config.yaml
n_layer: 16
n_head: 4
norm_place: "pre"
tie_embeddings: true
init_std_qkv: 0.0242
Each number is 500 + 25 x the weight over the matrix's rms, rounded and kept within 0 to 999. Layers, rows and columns count from 0. Numbers have three digits each.

# gate: layer 7 MLP gate, 704x256, rms 0.0784, rows 38-51, columns 0-63
# up: layer 7 MLP up, 704x256, rms 0.0808, rows 38-50, columns 0-63
# down: layer 7 MLP down (transposed), 704x256, rms 0.0267, rows 38-50, columns 0-63
gate38:517475447504449473481494516448517485501510455478502490477512491486494519476469525471479526522538502512504527507484530486506511467431505487471514528496478521501509541492468506495552493503494458
up38:469476522494501509477472477506503512489484521505507445533500427528481509517508555471534517490505528503518537529489532493495505554479453512525496474481515528499494502513506490495506493425518503
down38:486469507493521498489541497521511530497497510485504534426541491471530489483455522499532467476507528519493530481535515538527477473541482502483511483475462538507484495493502509531510526432510479
gate39:538534498494493538535465513561467448453448538483504478510547501478506494506511538488538499519494493523506491533511508515460511480499513460485507461464486510431507535470471546507515510514490495
up39:521474507492520489478497503512504533491507524532547533501487492521476499501495498472503504502497465501504481554489468440534534527495493509560514533486513459498491517514496534482507487522524461
down39:475470532489458473491514460508507473494494497536530489508510531503497517516520482444515468519490491468537459456488469471505474498492509552491510477523479498508476540538490506510472467482534489
gate40:503545483496486507440541533499519549506500498501500502476482507506499468536489530496517514480502576489470502515481520497463529479524486517512476515521521525492571468512474485489482512459481447
up40:503494486506527477499516488500497429478502477478503474498485515520505535516489488514494490548497472503537512495513517505527518555486511500478496507503503476539496519506462529473514525489507547
down40:463506487483470497513530518503507509506494530522555529484538486485500519467488487496487399531515538513498504507528499459471486477484473514524482474523508509477494491529521494437495506506462465
gate41:460490474501511495497455554487467507523516508492473523500508536519560438516503508502470524517518496539519482481504473481512512541479484516468481491551491537520516517452522481493484505493514506
up41:536519531524455449503539511517473482496477504542482469520470523496465475526480493501559408468481512485493518499505512510493508519473508533545465497523494462490544502497503522487507472452486498
down41:489523504503473497480486522497502502494464514554503507492488457508508520500507524512499501489503452518451497511512504517536500508573463488462488486501497537484504517505506477477498531400488509
gate42:528484511523473499520499462512509483525451521518490534550495543501529475463528483531511515487480530522498513501492460455486522507533490484521542483497498477466516501465457467505491490497507522
up42:509492500528567490502490515487502480468533488504482489499481513482480543515496550479526585500509548505495494484503485504504481456518505477522518508501500521503478510508509510521499473499488496
down42:488494477503481531537534515501467497443509507503501474480538482518503530470491488527514500497482515450485555516510508535493483506502484472520474566528514518518502501485493475511525498479489494
gate43:452505524507500494507495531516532539485494505484537555526518477505524480460516515439521502550513472486474517486481494494516511507555509467466480523520488479471524530549465491473489508486458529
up43:544502510461492525535486491465481491502546498506494497471474499499521491506487515515441526474478528488526512496482502486483479489506500500481508507498472526554534521512522510510501462508539504
down43:484430504467498535494546514464489513524537457485521502527478525525500518497483502494446487499470491485514480514514462511470529477552510445499553499497489500486499519498481498486476488516490504
gate44:552493488503499525507502490506511484505474506482457531545491539454486489552527541514462500480470521538521525473439473523501508506539434458509529532482500487491462485489555510539487501534540505
up44:505526537441506477519557533550491537494457458505522542504475525483506516504494495536537484515495503539501481498485457457530517524498478440535535535495534494483485448485524489461499535525521489
down44:537508482469492468519539522495508529508464498510512478525428526494485499503483530557492522449476510487527522528525473501520503502448475442527512511524546534507505515488491477470501522516496501
gate45:503518512497527510466515520488500476471459491515523483508516522482534506499547517530505513493517512477548526501502470553517524543544486529477461492535507478514550458524511510460501472522493476
up45:488507498514500436471528509501521526464545451505517516519485489490503471501491488521492516518444497503494524493503548458531502483528484543468483496510520499511477503467504543535493571521503540
down45:514517512480519499425474476508497494511499463516492485514494502494459531489494461500491500523503505518526511474483474502508523475510532464502545477481454540495521517540478522461494546491507499
gate46:495515490508446461497510496473521511501491493480515445464475512510519495471488504490519527490513543487525521456532537494480481544466483462493494542481467478513518512513542514500521442464515444
up46:501462469509506537507512519513522486556513473533478519535505512479489493520519507471489502513497485488501434508509477456509532509506523528533499493482530473478485536499472458512494494516445530
down46:514491507480503516525500515507519497496468501493493540566496503483522515470496493553507479447487495458500488461493483497489499522529515484466459473512484499483507466511517518517488481502495504
gate47:488493518511474508541460551429502520490462474480508530458501510498492514492524464508528490500507449502480521489546505508498507515487544495419531510505528492512497531487499524489521513548542502
up47:541476482518483459545517497527510523489504454517484513508486443465531528510520505464499569501512512499474506526449506496493532534484484522528469517501498517525457525503526514470491485546504488
down47:432498517477472543495495482498484484493520475509492533507470517552507465496499507499470485494488492478458479458482526496529477490530543494485428545523521489490542571494503484485487531461492552
gate48:514523505512477511495471461473495469525497474568505469506509499523490531535497511477497450542525485500519504498487520483535548522485568485519476525476447505490530524510494506470504469485500533
up48:504515509488486527559521500494503479481513480463484510483493476506530514477528533543485520518482515442495476499471483505498479458490468511529513493547513501541513527500519496515509488487495494
down48:475472548484488540493525522482520491512486494526527506501502526476515502522458460500453495487493454547537543501518497495488482495499556498501465497512493520544461493520467470478552517455511516
gate49:482499482529507465522507472521524496494481532507504527504429466511507512473490510471466486492491472476486523495469488495522511456488482501511482517547469527481523530499503521515497493478504539
up49:507502479508500529503508457504513537467521464475494533508511494534536528500486482495480461562509486466517457501538494536534534491465506469477479524528458537535490528493480510487514524502515539
down49:465483458502456516451506497487475533480508510514478501461507510511539514515491463533517458495460508501491488503483513492494491462495530504528504505484546527511497539477533490538482503455475503
gate50:495535510492492499537506496488441502491505484511515512509457537461531436484515505532538533500467479469566396504510526510460560466512495531512501476558464556507458459535457474502517484512552558
up50:526506539524511515506518510484519468483473516505511537497485512503514504528495512462502489489460514485532452518479523458490423486505480513527498492511478498499476508479489476504515528462457510
down50:479538528525509507506514523518502502504485485516501490542548559515498480506484494499522473463527495493429477479500505502460538478472482480456518496522531474479445525495544503466468473498498459
gate51:531461482493543521485491538516482494472495503510478547501497488523564487529470477484477484470465529515483536499505519495485512516470503532510546520479519479515505524527553536495512444550477515